config = dict(
    norm='rmsnorm',
    rope_fraction=0.5,
    init_std_down=0.0,
    max_seq_len=512,
)
Each number is 500 + 50 x the weight over its row's rms, rounded and kept within 0 to 999. Layers, rows and columns count from 0. Numbers have three digits each. The size before them is the row's rms in percent of the matrix's.

# layer 2 MLP up, 384x128, rms 0.0971, rows 374-383, columns 0-63
105:469414482488396399496490417424493499465485526487553529505416463438519540479532506500411476548475441581519524467471459464521595569477470539515458425429501527570554492560574509513497453507491516
108:513473466450459480532575374513449438517551475394543472566510510482445550404423534499438482556434450527463416456577532454482500495488516542476516509443524476566588440555524566461473458509479539
103:373524532419474534457572527490512514484529441604488486503441562486526447601551528622426579492490438551565459539408626473559516584438474481436555494454492495490435511509444532451466474505487509
100:449566526439458563466559554556497492506597561504482402552518537404472372523536529567474442464474604482533525523412469444413464551551462495555378563542434511530491460509550588512478538499554491
104:475510538510475447513491519522485458515457512593592458522610534455479537395501505459481557469445607447555493486512476516474482460528563436510414484414445463561448574533504479511578558549488448
085:352543512581491541518484481577512476434522438469488488478475590441467429479523515487561428535535456558525466521530470448442564510520475541456444440484553529513420536384512434534484492501565551
099:565440508572403483457509467546503545607461453455497451576472560529509460436495446482605480507532471526426428490519537537597487605559556357563535502583478571459558467430464456466524405571450550
094:405498461485538532513431498578523533495494537542528459428437527533453525489449605365525452527525450495512483505497482549580588561437439532499558502522502442417468434504419579532511477528553517
109:348536545475447489465512613540454544485551575413534495570604591574461536490557529512539540518447525468574456454519465493566496484526565473536582497431569549473460561413487566515522504494585511
114:476493427552434456553447514590543478486431567489560505453459597529502527536437467511495429469393422499396526454441491484469467501555466468533399521657399517499494422455478516467551471482546541
# layer 2 MLP down (transposed), 384x128, rms 0.0333, rows 374-383, columns 0-63
098:553435538519434555473540496531489483531522503538454548519437566456518565487545441459459516455395492561567530516502474493563540563444500518579511451418499606584503488426586467537463503561601434
105:477497523465526502502578451537505562444548551581528535597494487484615531506522560425489474485518563475437490500530549575434425524535493557452544558495523476558515404530459630522435585433509536
100:481473488533467437545421469503578454522464468435411512572543475526446513523492459493547486539492442553452494514479518461499476471418552477489521561586466402423532415581553478495415568477461427
100:573480492578508509483435554428526575448499459462507495486563439564581510568548398509578498451516451489566524537471589439534397457479492567555548584455508530445480508493564484444505545451476495
104:524604439435620443494515537499505523523487480465454501555473472568488498517487500550445477491461521540582544484614439488528503618484511464510584477435432447550549514500475509494536425541523502
090:572460483497586556490562568450558556568465585467452577510565495514530512590581565417573501523493470463462499529571599565462444438513455506466589555533491495581521541546465557534568522590445576
097:559443499511486492453515483487482442509488506459428487516525512414470582504583459439456534558504557542390483517565599486492601553505520514503496591546552560533544529507449541355529400493452542
095:417454559546472512525544456445498509543457599506514415496569434603523506489545522438545456497510488481464481393528546453428518495498506589499446545423515450550585504557459460538477494468557463
107:557508503482468581593456494568506495527418450608495541505506435510511550494507443442573489568547534446524500487413570527562468580435472450505549546422566393495573480510500597399567484448493526
105:569549519588529530566469541541534529531545521557540553558452451511447513529490594560495477482451449530431553454466526565468521504471586508411545527493518487411475520447572480484467497505550517